Each number is 500 + 40 x the weight over the matrix's rms, rounded and kept within 0 to 999. Layers, rows and columns count from 0. Numbers have three digits each.

# layer 12 attention query, 256x512, rms 0.166, rows 107-127, columns 384-447
553552580488500478508493405529505456472532491514491537406534566441478541486549492492604577503462481511499491513482552438471522487528603529535529449449554492370518513494594428467492586468497541
507437489526548507499509531565539473492474542485376500499625664392550528459500498515505433515441387449504514559496550570454461539489541421447406544480499552511514479517421547483389498464497536
457450421550519543431538472504489457511474472466428609525513492456477427469407495433582578507472420476457532456545474390493488493466469547402417460500476481515455490464496486483530399557472582
527520439458403517467489454512460445636477435562451430476580471495463563426581425549469532485580467542533509514451518513542463529489427547496546490481432494535464444572590525457478511556499561
517445544425368534533477565470551486502480553543485453484489463536426468494559454387468484509514494545545485454493602380506464563581469566523429578405426435611529539482520438453529503471588424
530508450592556512481610551508508550553497457436499458517594549570492510459490408375492464501503486608564528483422436513424469428393506529493574580416468469447535472524477466476536441503462494
570507473525427432537567464470496525564518461431529519472506587517533486464522461627545509477589438435519415491476552534514532459559522531490505569509542480350390525492438506535510462559551408
481532572508441482504475537569505465511445456542478579549532583472403526453498389498469437509526470503481461452457523473571519558554457447596516439457572533491574545528546523616469376452533456
488478523578549488496513498403505494552588481578390621561458445547453534520417454472567557518512498417559475600571492456382545502408446446477465546536473474500526484527511475510474537562444578
488448582524534549472516496499531569478451529578551531521642527493469477432457537492451560481522464539548534467409460532468418476517483418513561495479546516532450470447435514479450509562565458
536456447567501517449544496468451532482474509603445400568557501574549462529431569474535579511585438506495510554576498452457415507421519536659511495422608558520451488475457518515454445455432495
492581422543504515508477453565449483542580397555588496414478501459478471492496547528548481502480562405534479519474619498391497432525531473504486490542529505620516451491564465473459488522509597
551463493584549521526397498534536538542500508422430565520505518442540535566486489503439494503560536607448560487497552496611543469437441463560494513565591533505458561505481550522442474468375454
517509403535484481460534526533467512482568409570482573517377447461449455488487527469485420508582497511594473523430366556534409437476509425567448427464524448467525474387517498465519513539491472
504517521538481544472535570563520570516524509586516543498472411509539447531549513504456485498573581503443501419489534473444399536494571520439498526481487528501544569451512576445461493522459548
461614567514381551493420521439581517496528572501651533416462530508591478637476553497507513491541586488563585514621507404506436422536512519444503542433487512532596511538537536565530407458545435
364512544460470488503436551464479446519545501559521487570464482531559469475448549506534521522536556486515522524429495615477562593517518497505393585569465496363508523518522490476481463515470580
533464535486563484543471570497499502459518466472523534483453478471491394395457478501387504491452572510476407628473528499488402480506441513526444436467587420438529480348450490465467540604451438
478606529497495566449450520612456527537510501513496496549543456484519498398579622448506476521344491574536485515586403465481417503496570424477551551476633480509465492424526443548587540538555526
465490456475568469529492458530531568533473440415515580536526495514492448483503512548584474506488453615475500479590465489563543562518442572564506632470456487438547556479490518486455545430503496
429511487477525537462526515433511521506561507545521534553540601461459546433453493478454491504525524420549504434443452528585468519486543459571554509450509493521584473453451436463553439457466480
# layer 12 attention key, 256x512, rms 0.17, rows 107-127, columns 384-447
439445556522519547537531457506460467540582471505583473445425488491544497437445538526493544551535475492491599468519502520485527447580516446553421448394481536399505489456475580463529521552518462
480507492559561476448516431530579531518554565548464556580492602508512446512447508439556445498516593474497565466505527513476564431595591499392461472513536610537457503516437518507514559461472426
401629366534535490414478484417500500438566458506445517592425500413504435521596552488488535514517571479415522498435533422584522545481398496398561446489556460514524480469547561476432584515519466
485560474511468496445452422498513501575467570531515474520575452403441592485581620486524491484580493561504483476455518447522438520467555547431564506498455462445594488485482433461465489512499510
458453537437383499525547588567438488459541599454502463487539449576501483524555563495467524530443496550525504416484541508445516543532432545546440466533454472571509574568556364494513450472574495
512486582486551524458522539487464453451439630462431481410511513461595463545592493518546515513473476594510563518477480507534548478457517474479476504407435487541516483525562441558517522462519546
522418541442424546589533472514503513574472466488587498495504418562500512562556600510553507420560531573460513470453475441543452410516487411460467591500507508482507541437480528500553474535549435
503450522517551485338449576533505503516548498571468509579544563521464470502517493406464526465623556528498506392501546432479514451537448578519570478449542477477477485521545525542480453500559508
571568554586505516537529405493393491414426466555451531484482436503503597516532527539533524449517530555504479574593464398356522537534511499574473452477528464430483524458504432544569506513512515
521460530466576551459522484420511508470497515527463493467557466526442501469478495456506561388475525485658481505516565475538463517473539529526557476396469532575492449463474499524495487472427447
394401440518485568514485510463485513496538507519498396530481461492546543432481478528460526483603521503487415510544529451480496509514604506529446476452545549413522488417534582436511450497440535
492548516553573515491433547478434417535507443561457427598543489510567460476517466437466549553517467532503553449517448555430517579574532448488534500530583561504576505398511474478608466562443539
488577471480491531514455538519508446386512606479546520488546393426666517573480542488351478539563441430461524509530603447503487449502532453535542521558557576485429517469489546602450426488492619
514457523398476457580438447462490524447506425488507513555342504537470473472627507503484476407479438523574446556482629542563493471503558580574506513556473454542441483449541568416530568560490422
486502509487542508505491526481465484591564543580505540528444470568418490483453577502479468486508497500493529512480537486562498407523491562505492456527481492475501466508447501479475438498467458
551638498472539510531562513479600474504492537551557528392504518466397529552460466568495533456527441543529545536564507475490450435517458556481515477448506530511457476487468454548593480474582497
492464548558491471477489445604500410474559501491412503427458589525561435481462452483518534545463447490504529444484588559493540574468609511472489569538515632531492529424503454465471500453491458
573502478496483517425452561443509494429542417506591457515481500426432534525546453435576496457579522504490464459508510562508442453482470632510501458440539500469528481466592512383424532479443472
519429525485495464535576539578464543485543326439422548501535448462464537534503390441544409500482532516562481517426413527524526496491521492465489502430443439461530447467519448523490413417444487
485535482452560527573509458484462514529570518436512458531602557575561439561456537506558563482501478553563441436560462547551575535469464426475502570524485449497466543590501401545500526483513628
450488597474521515523461584548486512435561508531510542571456641451484594489466531558477490523451511426475548466471499482485519439483477442497574513434519420540544345451508418552476551517455477
# layer 12 attention value, 256x512, rms 0.274, rows 0-28, columns 384-447
495503482490569384475488478500471499525524524521473539608400512582499479380500564537521503513440578476556501536493497513533422457490509419461486420477536498528416524508435501508502509459526453
487538482470502570510528447431431501548410477520550471520512521534504498435476424571543504503498456517494507508462640566454499549493533491489490489432551505491486556525461459490504466524650571
621459483513490451502514573503462511456400477529485570504466537506450405529508481497508480500510595456565585486576399472511491500507497548449533541473524534563491514513471606587539480519465444
451438522472481589510513399553463516544551446538522512523467513514470538536486546435470507513512581543543580425494472525508505504539539522468554449470410498493535512502570534488530444500514462
519512457490529493495495504523511497440468528525521509535423514509525485506443511542457505512572538568574516476455441563455529436415530541548606488576587440535439532487508620533481527489449478
476538524481537432507515499429521451426465481509529555478483522503512489526506466443560507505483489534455512483435498530486561419555475449523424496516437515481479504484418490515465478537600570
507496492496568497460510441565482436520513451510411479511503548455510573493528596449595466504626491497471437583458447461511449538471465434508477537561494505425454475501493472529545516477448472
527490538512558485568535502500394501548510493482484530505513558482449518544462523535576467488480484543512492471453503527477484433565478536492483565507497525457541546469590485491470528504467533
516537599470516490551512478441577489506516496524513566603559550501479449557511502511557512501540537545465474590498521559517551459524507517518645532569501485478538514440502487520469422478624506
504472459571500458565500408474569550511447412517457548453430477498492500500505434474475493486464475604500466530511556453449456529491513507469501427462639485563522474500532482519515509470475547
547560524437468490501589475556562512525504472474423480568590440498490510426437465529513515485450475473510492547551498522452422518500488427434503465467542570622480466450504523469537535480529516
511490537476528485484550564517548542509497546531462514577485584465529494554473461452473483491511602522566605497563519503538362388466536488496497530531506533570627516528585475455519523472558510
405447478494551519521503499525479474549584544444570494480541538478464553498544511504506493514491578443400487502562527498465407460487453457526562526499426504541474494512555446501536509466497467
438508483494485487494515419515471489453544372542492466446472466479431511433527514489556488497529447553570446497450497480532517476485492448513476486542477485531403470511507514508496586566543481
390507521526518523475506524509458475536540572596493499596514486539444496512507528469467450506512377521458447518501481519478527497515495437517516479561528459536544489518525535580504466512458612
549541680459513486527505430427562467407498552490506486540520413511493494569559490488532517497442547561519504462567451556500551523444475518537461462512634549493464510518504505518604418513492487
477580445484508486496509526473473502490555486568528527455552476505505502479412472491540501490576447505503532399397486543522422458528564543546498502566457442515436535516476520505442495452517533
491572519519497532550464491408491461565503486491521481588465483450521569566435524489504487510488497508510530517484324515528521495511546478525526524520468517493409506499515479474468507488548503
553472583423491505505467479468493502330508502514482419518489497533436548462412428485571540506555500507440489479514422503542577518549501528490500475550474516566524523486496463555508498495487435
589553450504488467518469488540557508583518544499432482596480470494474403488548530484588504508428497433547482477485486572565469538497510479462553564555471552422508520470480457548480458480516507
520511425565456498496488501571553496586395604531500494525505526509452508516451540488504478496497496556537544532523436481483570473476509502461522558475496530510448545512392482530414449561446470
547484542517475552517505458397493515435422502652577461518452464518521471528433543495419525493524470418570571482485463471521487512425423555453530445521493582490505534548538473492516527580424536
544546463462524528517495539508487457428469455505498512473450446468431476551499532506543477490542528538471460533494494547474490443576478446490459465563554473442461524480569465422457406524455489
546525514435484508484539527552471502535498507467525456454448444458503528470489450486557496502473539479384496503546525474452529472511520488474488500499537444476586505467509530521480431501500500
569517490460570538564515443499520512404531528497637505497521465440519584472510527525474552503502511485549552440443451534447444533495514515497531490524460553475462537508447433507489532535482520
434458551500475460509491505555475529620501449482451521535510467510565499517454436519478524505480504513502447475485448467469549553538510508544550476509488449413499533495475446526527490451470442
430544446508480534409479487514526503508491559531515511483551557446546616463483480543548519505478679523455565427518506441467509517459515508527485487460432531501453505504512571541552481536466490
533430459444459481530472524498508494494517486540573529586456513499471520575477494525480468479549534466476487484573531493529517461463509525500517517518482505534498494550525523503498529505543411
517521492518548498471477451451518519577508484534548519504494582512494528505499491482489507494490587458525501525491539480502494501572492457496461542551477559471510492511394537458456510478461470
# layer 12 attention output (transposed), 256x512, rms 0.367, rows 0-28, columns 384-447
470574544504405465521496512513510486461477485345422403449501419495422516505477438573473474512470453474489531499483503501566497482545541486482469519431493455454415489583454501516527526529535502
491453547505524470495508548596511536471467461490493484530554453411541475502536512441485559572530455439552452416486490543642579480555496421544484548447547470585476532468477557517468493500473478
387465482453463518534538441465551493538435564569494509479481409442502497527454481544465531508447496506442493531478492500496535434492579515452498491554553564440484444460481470492517415510541527
519509513458511457478438485457519508398490469530442439461571539556540552492475496536456545518516505533503514473449495473613542472528492565478504525516531493494452457487503460505524503408541515
506406610501476537482591476393572521543434503547589501479526449533424468558535553572530527492485503600531516538463523392401563449505487422469548487548546492487500491467541509504555491430524494
434480506481392459466446493446526449529505512444466547533501503484537516551573434525591507522547465523567478467535502535474497545622502437491645563479594490502563505460532408404497477543436541
500532505470362503508510525413472476446541534498444562478482544492432520552470424500483455450434471472555508517577469467562472487517472492491470501400514550527507508582444487433492555498533516
530652571542563464472526485497490589421430509491431512583448523524482508461532508442500514553412532475454593524427506520435573545454439517513494483545449400444467547511456532534476494502508483
468512424532424503493556549515483529537496468452508510404459573479477485492512554569479504447514475493461517555550564526423437555448513483469504544424439492568414461491456467550524552517507498
488515514555533493466459539539558525504482441559542476507522483449504514519478539453597486474557558491473457464392465499568488583524458493529504527555391532514520505533464601527438515494450444
453492528575531570490494534363519486539492533480502475403384490474403481564553489526508533418509527476539449504426587501537528559526535528519488574476501461520491509473494553480519495529475529
508543564466545530533464450493524477486437487538480474482509444510467483411542505536500434483558541538470574553500452474503529573491507520494466504610423475547467459476487437489498516525538491
480540483434519476497515451546568486472493470493400511462441474509545475457480528554409522515443523400546500494473428448565519544454522510506525501531536582473520547512440545540434558438481549
509515480523429526470492523502541541526502487501513492562551500488419574593537536502507534355515500520454425488544551549525481586512490591511514495495496494530487475532496427587475483506462508
458454452433395522526581522507444461436462417534547463477443491541552481519509552462533443506488490535481534425514431531544355481459500474469437379480491543484428576506539501460535470483484466
487518424507547526509461469496484439586420463488559506509533464404498541537481541500463540448543511529496466467502558481363484469486505491523511517434428488517542497533509540513462495487510498
437428526515547512517499473450475471494463461431392490473555552497483515591553456491501517519503523498573482589533548569502510492466511569476444508501478430504476510506482470540519506489504503
508473519467412474515486483497482497475509525443510491481537563519514458459517539485461545411492548468584540477472561593571513545485432493494497550506531557466539503490471464500454465424508562
495552504476418555487529486495432422543502483455524504418493463480465514416515599471515433417515441515469591529458506543508379573512463522517498403480576511488484531539449465480543513474489499
497438409467424422507512495510523488472570464498510457471463481546424482547440498531492443506459479578527514512479520527555576428501477502568393624512602530488542425499440567461518469569499499
513506472455482541491489489482504459504502503493515467460529506468432553476496512512493458460537548497425512477504558496506450517505530511517528514395503471418494515406492480470491500506506498
517407561562544505523500461550496517485560510456530515502556520516525450525537592564480438519444578532470517471463465541368463505502546484443517502409512524520489515468515499582492444454544475
458431471469437528538537569492495499497498522526546395467553481557527440506508424613445454478577513526482499490509519448503476499468470455491488464490578442466504506488492424454492522441454505
531565396556549446508497544543583484482578562483549670597473456470483554533531564505465524483486520491500476505508534553588508549444503436486522504490474542570526480459535456482543536516428486
547517560563504498479475474487531507453425470469465533549444588435511533496553504489566416508472484499489416486479571535395421449505384459536509514480407509500464450525471580558528433518508490
504536499575499478463506455570468472481484459498552523458483496415448471533441460464483561558515508537442469489526491480502490487497538491445487559557577561487469487447481531515494553492427509
462574468594595447525506530432493484442592500468515494548541515497462516507499494484439456503474428474454524531518428521499438496497399516470570530526523446513491483487443548459543530532463494
498559457464528524508505499523505489550508498557451517466516490482515446531551462495473523441556495475568431555491476435526454431499500528502478534427487585412495459464460480521491484472540556
504559518537546504516439481474563474425500494505497471527561365517621402480451470568532486544550489434533491540528411526516473489499439558470463496486541479467413452540555465496538528489554480